{
  "n_layer": 20,
  "d_model": 128,
  "n_head": 2,
  "n_kv_head": 2,
  "head_dim": 64,
  "d_mlp": 192,
  "vocab_size": 2048,
  "activation": "geglu",
  "norm": "rmsnorm",
  "norm_place": "pre",
  "norm_eps": 1e-06,
  "positions": "learned+rope",
  "rope_base": 5700.0,
  "rope_fraction": 1.0,
  "qk_norm": false,
  "attn_scale": 0.125,
  "bias": "all",
  "tie_embeddings": true,
  "parallel_block": false,
  "init": "uniform",
  "init_std_qkv": 0.056,
  "init_std_o": 0.0695,
  "init_std_up": 0.0801,
  "init_std_down": 0.0801,
  "optimizer": "soap_variant",
  "lr": 0.00655,
  "lr_mult_o": 0.949,
  "lr_head": 0.00745,
  "grad_clip": 1.0,
  "warmup_steps": 200,
  "schedule": "wsd",
  "decay_fraction": 1.0,
  "decay_shape": "linear",
  "final_lr_fraction": 0.0,
  "batch_tokens": 32768,
  "seq_len": 384,
  "doc_mask": true,
  "train_tokens": 144100000,
  "steps": 4398,
  "dataset": "wikipedia_en"
}
Each number is 128 + 32 x the weight over its row's rms, rounded and kept within 0 to 255. Layers, rows and columns count from 0. Numbers have three digits each. The size before them is the row's rms in percent of the matrix's.

# layer 9 MLP gate, 192x128, rms 0.0818, rows 0-191, columns 0-31
106:181091162086167128113117080091115111108090111085152150135106117097172097175180150145093073166132
089:173107126121127121090151122062142167082098135120160093140110117119171111174094101148155139108140
100:143125188144108149156162153145166105188168115122143130153122134094132122130107138092123147104110
104:130124104144158116071092113107114110066139130113113076110110167120214104143138096150116133125119
104:133129116084180136109169106122102124179049166117137074118116116100138108158121096067138083165087
105:142126134115095152093161107119126106126079117178177039150189098108150126147115162090105140110187
091:094105115080150162142129094117097194126138111104110072153196105069165061134070191121127128130131
100:205088123095150165149099144116119159142139123124166119125084096151163152175177197135128130139182
106:083103190094136170127177154109147104102092132078114097077088109170111146094087164122157099098146
098:171161175166110119110133196088165156112113088191133104186154160107148176179145171146134073132111
092:145110183103143121084192141115125131087109123078133108141172089136102087111122132148155087094141
091:112122122148123124111180175099132137190141094126114141093184085078062061113098118196127098117164
092:086137125133189119136151089128139109133069139135162116142095115174183195111116124117139062184116
096:154105129138169073139115169109076114117087108139143102124110100118142081157218143060082136181155
101:170117100121159106113179124103096134094121084186118094136146134116128124105081095191113132096213
095:196143145108155127085141118082035168063120100105135150082137117116125097047082124150119107183126
095:161112185138163133120139105111173098128078075175123140115169138064110103084138083125079138129154
100:102123076096155127090125142131104132162213139136103078103155064120138103142153126133167078122164
104:102122208110200133176131102135107107085118062084149089136110139169206130140088116112138113179115
100:115129156105111114180176087106086089076133166138081099129111177164144132139196179107144110133164
098:146138149083074048103142135149179131096116121146166139117154137079178127099110156058097106150129
102:111139179130086113089184095112098159169103152097123128144109115167136106101140116136059061097148
105:081172178127135163106117107090118125088104073168134110117118149123132083121163148108133084113159
100:105110192204118096091150116172126105159088102141145152151106121066075103123029152097114105068113
100:136175131049146126124102125104087135135125126152116063109147114114143052154116147132183080119114
094:157127190100119113104129173107111095089085105093135017162128088077151193089098175064099090130150
115:146076135149140117088125092107080085115141136157148100120105188162126154084141142081155129129125
102:176020224072164119168159113124135136151106126092104108142047133070114119109115115104178115115170
099:175104148090110142081136106124108077142124149141092127176118132051201133198178153131089117098091
097:154130109072158079100141072089106117057172110170113106143145083098167100128155125086122141077160
095:114131132094134126126193143116108087125133117136162184175157112117220146156090146079135165180145
093:150078131159121088117101108134100102139152125094121139138103174101149166133154128166136070148155
103:128092164131112188110114094091045144111094132083151130113117124158103104138128161164147098174154
097:127123115111093074113126144139206142073141088099125115116100169100180161144105126123148111160182
102:099120191115091093093177126104145130146105139092120151168181159149150094187148158120180093123182
109:178085217164122075108187165149178167129122183132169093105127140130156046075147115154139165129148
098:111143144096135079147192156121166142106044046126087128123118206118110122097132155153116101101135
101:133082199118119134111123162141164082128177136121135121140143096104155155077109180161131165057157
105:077154109131151151138138115174140096103113159059158156160130163075162204104145185105159063093097
100:126078176104193048133129127094168154108112143125155096119133082086137148178149106148192009072164
100:105094137104165131138158182086088140151121139182174092108164131117144139107203091132109102108136
094:135140156147098192087065078085150084103113130114093150148133133099157029157136080113151115130100
096:139099210133185107120120093093081160157145124076132082111164094073114073127112114111167153154219
098:153120173169157088110135134041081129077110147130115096130126104124164125124086065126146111130158
094:109167188114091136116135142137119140132105100175077062151144156116172080134126111108152111107155
111:119113080097161162124116122101055068146103122147113085157194176203113127130071186098151150161179
099:154101123158149106090132153079126156114124127144114082132100126108183094143175130121136132152095
099:131129167125181110138127098144128101076163153164172138116121112095132133129119122071119085199156
100:214112104153100153116118118069136096149137106184107126183111113115189082138174139106060074164141
103:124072115123109145137114134111085147092127116112106116104118135198069166196107176137179152168186
108:190097119106148146080166100143123153129131128117090154100171212117178156095139096093080155105153
108:145136187093180150107138133131137080140140151153114104117161150171100130133067191102144058110150
098:079145208157177139108107059127113138066135093092156128107135130135141130109138124083167058095166
098:163181109179229121147148136150086153140144149101180134109109166131126124167127158097089152161104
103:149139157158176122090123130182108099069104067101104078161137116176174127224089170088153127131092
107:211086138103139162094147122094074146131079052162150087179168131090161084158126128114195126108143
104:161079121185141113134138174132126143171075148097157097189143142113147138096107127110156138101165
100:192128098129104141148113192101128127138146112144115131150100147108130180125155161082082113171192
096:116105140125201095123129150116121169147074166124097168142169137154188165190093126125137095162170
106:124104135095199173118171145129101118150107094146139183223171147136148139197140116114141118093128
103:109137157112162101114124123122090125210134148125087106093140146121120153125104141103112164091106
106:198149155136113169119156098120123110131097113096148148079170136136164131111171147109190110163151
103:173080136106134125108168140031132137151066141138117157155176076129184123204136149134124125085123
099:200094176117128141134107075085102119081120154204101071160144149120098148175104153151110078105178
095:111105142115206161158134130124080149064106113142095113111158103090148115112153130115138097176138
094:194131123092074135133133097099134129141134099101060114085131157124136102101131105133159074163195
106:170127143130121149113122126127133152149179096101115069125118132090161063113163119121052090084212
099:195152149112160073135167152124073083098136133100154103126091105089105113149119158169106089135105
108:176134142123175158069110126089140134088067095086103114197176160164107096134138191115150121149157
094:136108174060146135130120158135081144122069078085110109113158135089146143158136109162168044134160
109:123147188119108119138164119127167190112099128143125127171091108073123121135118137119135090139112
100:096151128153104139198172197119175178123178115129126125136153069089121090114126168144114138062106
099:185127095122114162137135125108163106067078105171113110119112108112182149142126103100089094152110
098:100129211085111177124113103111109151117186121146069044158170080120120139125133139121097113178151
100:170095132126176103087132147100139149136132059102081103139105180115174127154161111134136096143105
097:168053137106128151130196116090093190055079185106135153123128170156110116128150099130140150130117
098:168175115101192148113149073095090158100099102156120097127140116151075078112142158074170097098110
101:137154162090146141110159144108117143100120140134072107071181158046129129145139182130138147107177
095:216134114165104134125099103135132126077111130110100075105146171096144095169105108121124150162105
096:167102201144167100091123152100158074082082072117113152118080105150124120106110090109122070141137
095:157083167128149139166103082147161120129082100082154058152123104152097112187117079118111128132142
095:163104155147094123126109152120150120138133123120087064167090113100152094124106149125091096158106
096:125095094145139081128150131065086153109156171097154138116112187086175171116125147092124042124108
099:143138128171127119117160044098111096144129102120106101081162138150135181086143143122168117110159
110:133133146117133093123137164212107119155076123146069154177153152102111075118133190123104106174137
096:162094176101140197124118104137115147181075149116169159115130129108106127131118111138077138183205
093:106085114118176119076135200119125145120102142140106157165152138162198142114112124112098154117160
100:134132161164141145128160072146151071116088070139129110145151212097152115150137197094106102143143
096:168120144171186115116129101089107122163180110190113107093102105101121150139160197066039089109146
102:121125171131076161162129163144098171147110122151168102123180120076192203141137089139117156124132
108:159099161192100156126157143151116144095058072115123095148166123106160132099125152143103099101128
098:109133158107118091123097161135090087108058116159148112105149163107158150138228147077156086092169
091:172106141191161143101195156111185116092115129154041113191163156149137140104094147114107128143174
100:128139152087165106109106138061067139075119132187084112142118087140177162211146172110173089176202
097:148086131124134158092121165135084131085157092109210155157160165113117130164139171116175112229109
097:101107158136200092130132107175103097146111065131116117108153123167114146112216163111087115072185
109:188123088182162173110176148098136134114134086126197093136174126153133102104119132120136134126196
100:208082158087162114161186175167074140071100151114167087123153159112187176130110135147121108182097
100:139154151127166090098115091153111144099085162130093059090114113129124153097125142061169061153163
091:116123100106065107115139168151074153164063074193125116136131109164095125078123121071155058152134
097:159130125101126125074122138151083129087095143122170081142130129100150096177125090118067111068108
096:152147116143158107167128138195085109143080161134127137132114140096057091168181174136120167120124
102:123098164114094125140145113130157161182116078174130138134183160128157109089140123115087154162152
098:165101161117116136125150106122072168134122189113143119092132124121180118159135174126211140152086
099:128083102092178105062149184083092204086132145102122126106160173114123079107147116170186076184137
101:096096097131195126084100124134145091129088087146146090089156138171149102188113105081118084170133
099:124115137142168181043189171110116146104123109156123086108156135148173115155109169082174081077162
094:177091081162106110121111176119089141109104109070096115090090156128121100104116138071113105176110
104:121054135118134132131145162131120197132122140133132055160098152129172093122138139130142142109159
094:162097134070127144107100108188098100078135199077175100077087144109145143148136126151167075128107
105:129176125081187123096165123130137082132101064067172116074125135172104127068124152146163130162133
093:108161131067163035094157033118159138094154108110127074079163185095133066174099146125131148139132
104:139117120122145109126175128117140148186135164169113067128101175024110108133179116135139158129104
098:052135165141166088114122150141183111112106116111158098140109154147115138106080124092142079165128
105:160108192153147211171138084114124149115142094139081101133192113100202163129146141141144104111169
111:153064136118176155151163136087092126146130089141127142163149213125075147125104093095121185174151
103:125132140141177097120104166160124119084145098108137104093174163166108122101142109143227182123155
103:162105151157141150109072163092130078148119111186089129082133113125128113137131203082093106121165
100:151090112140163075109183131143128079119098119130158082084107146059137153097129136109085169140153
102:142108131107171101157140107133138162124122137109173141137121164072121094081138128128103088122125
096:167037141107127138131129129125147121100169120120141056120127171136159132125142086090165128157193
098:153111159125116159080149102175114095212100109143140104111087112075162137160143229084187118125130
099:125063122136110115094148115095060224095106094124116118094135146156141185126099171102095085112146
103:122055185207117138145101118097103084136148164089150144092093140161120127153116134148188071125141
090:090098090099133129131126122109157086124126151121121137088174158078149149152115140109097115157176
098:131103215124101148097144152166165125130037115147145092118116179113181111137130164146124143119146
097:151175133109131107125172154149152156125118146173115126176202112134063087142135143099093121166161
104:149120106084181070149136107143125121062133092137131161168164132141094115103065141119112061065129
104:109039107144106158131161115108107167118155082155072137202158146189110134190098110122122141129159
109:131145149149157148126126073099123126123094135098088074097107148144187111184137179098134049044157
097:160130091121174112102192152159192167161117142115183175147075129158129140121152112099070102143094
087:169103128128172152132141099113121083095142148179148089079074201123182071110104152103097128122173
097:152157206086103113172085138117113174110079084193093074113079139089147088092157133136127110170144
103:118111191127157133123142126117159125208122127130141139165114124150139119072151148120132131140176
105:130075124098153148110158091089098142147093092151147074143141103165093221131155127075097127120162
101:115153187114166134104109134103074173147105132137150168095207107084086138156086129130153066116130
106:115108143090168087184094101147143079165051109096143132164183113131137106153081183057163091134150
097:123043071138167106168124107127176139146114106139127126139086118110199151188116145128054076108142
103:148104168128134095153153137105140134029124113074081120126122135084157122058156124057150106148185
107:098137148152154160167140126124117075109094074089107037156102113107127056093111178045152139159177
101:142152188206100157147109163113137153081100146125089095079142119104066147101131099173098125155162
092:165119095100104132129128123153104112113090114150125137169080159094145065176130141119065103084129
100:163072105148166145123135135124178128089099114130095101152134091073129125096107157078155099132136
103:172142142134204134089175102125156139089097157152126087135188126139137095149111164087148113095147
098:140154141101144138120131134123085124121120136116178116124203102104103118107123092140147110106168
096:099120138084132123130166138104162089109074086135076107155104194166112149117125132146077082109118
097:167090160124143161113121135102106093136082105143120123092166170137088150130184128106095127124123
097:158105138127130122105162085093125148130115068104158053077090107116166138132107122118157065153147
098:139122208108214144127159047122126156170069112077066080102113166107049091115113163151129113164145
106:066089142122152129098142135118140118173089153135135066107146080133101122175180147094099139175176
107:113055142109194138126122169144056127096097101096118060141074153130125054163108148119103097165186
105:108136158125182131130122184125102114127106080118125087076137148158180147187086097136112087112131
097:136154128192144091167120126126098064115140113156103126117128183117145136072175134077115131080231
106:181103141095137116068154198112136115136133151113101167151106120138162170127126171163175082123135
104:104150162173121144121159171136088082139139138111145106136089103133142090164090138132164043155149
111:156091116089124163093134128118120118167096104106115067202093158078157113211156152154138141145143
102:098075124133102156086172142133080147126124073097107136148125066130190074117157172090105125127046
096:154082218104145141094182165125133072200060132125128089086165160124160099123136148129120156103191
104:105110103093151075174129145113065126080157148098129124133139090127166141133069138125193104138146
101:124099161112123085072158126128165167122104126122173087170121094185163158143112131116067121103110
089:122100146107097135160160120150142117129131160157089161119096159146127152116117164096116114108138
107:163099178187111110103179147146102090147133111139107119134149094124112154124145158152111120080138
098:135072116126164121148128141104154101134106109126160106119123154101171084151158128084116113118083
093:094100149090159150154190137145065029097132077143074131094156143113150110109151146130118077129157
106:213105174121167087077183090083125177151119138070146118137174141136136076101124128179117088110204
100:109059202115177164098094117134095079135095153117111087082148116184186159095168190096096092097127
093:133154113112164055160113179068139183133154090132112150128127194082144084137175132142159073170125
098:110097145124178120120145073109063130125119104118191120130106141105116127157202136159110162151128
101:152111152096185109122152105137069047105080084106120150158156151213127125139110130088075109089125
101:140114160133182105128128194127089168106105100119131124123119153084138184161053177100122072109122
109:097094094119151113143108174180160131163097088129111094178100105124206104131118134125183113139167
087:135122118123190141125140087169094114109093169106136111085161157078123069099182124147120123084185
100:190175151172204148129183123134110098163123127183115111124149188186125116148088097106103148129142
104:170075099126122130161142142098107095095118115068162094096118140131136069161091195133164122152210
094:151074158081123126118145111098100104147098117084092077160115112069116091096129084148124121116078
098:140113174096166078158129082117199126128136115076146095181125172190157143122128154076085137120135
110:131080116114175128140136146166089155103083128078155147117169171132207162090159108092131108146128
097:086111127129151116090143151071156142156106110139152127149120111112116094101145107094179116116099
102:139140190128145155068160134088098093087127204122141145146083140117135066145092071072154140087113
097:174152116179116094126134152134067209031134116173042076145173124138111159136089158065117125127182
088:099153103140169155132161123110138094086047146125160048119149125170167086117106158064149120147199
097:102102174108148138121140098081169146119122095110158162114115126126146152079101094142163079133164
099:142129143098149066106124133133123162111128067155116155168180132150083120135078110124077103145165
094:186142160197109141184133133146123081148071125135153109114121096099118122161123066153130091146166
088:132027138127152091105150069158109118199120123195115102123129179155174070114101166155109132073133
101:136105112129222167135122144099134112199154126109169100087097163143132113175135142148156121177177
096:111123193081103117130120117093121142100201096156177108130142150138109103135131098073150147145160
104:212141161162188085129093165154101104120115091121176114103097094155169138119129134101137068089182
112:202133208170181105108177131136129131119069150157133114136128092148111085162140137114045103161125
097:134120158174141155102112132102157186100107103148106037112151118192117141168150127054162108135186
099:141090163123130161113080159125082207087122167111135063161098134141169173085184140143158103107147
107:154146136124175110126113120117116113159088131131138096164146144160129076180188136114131116137106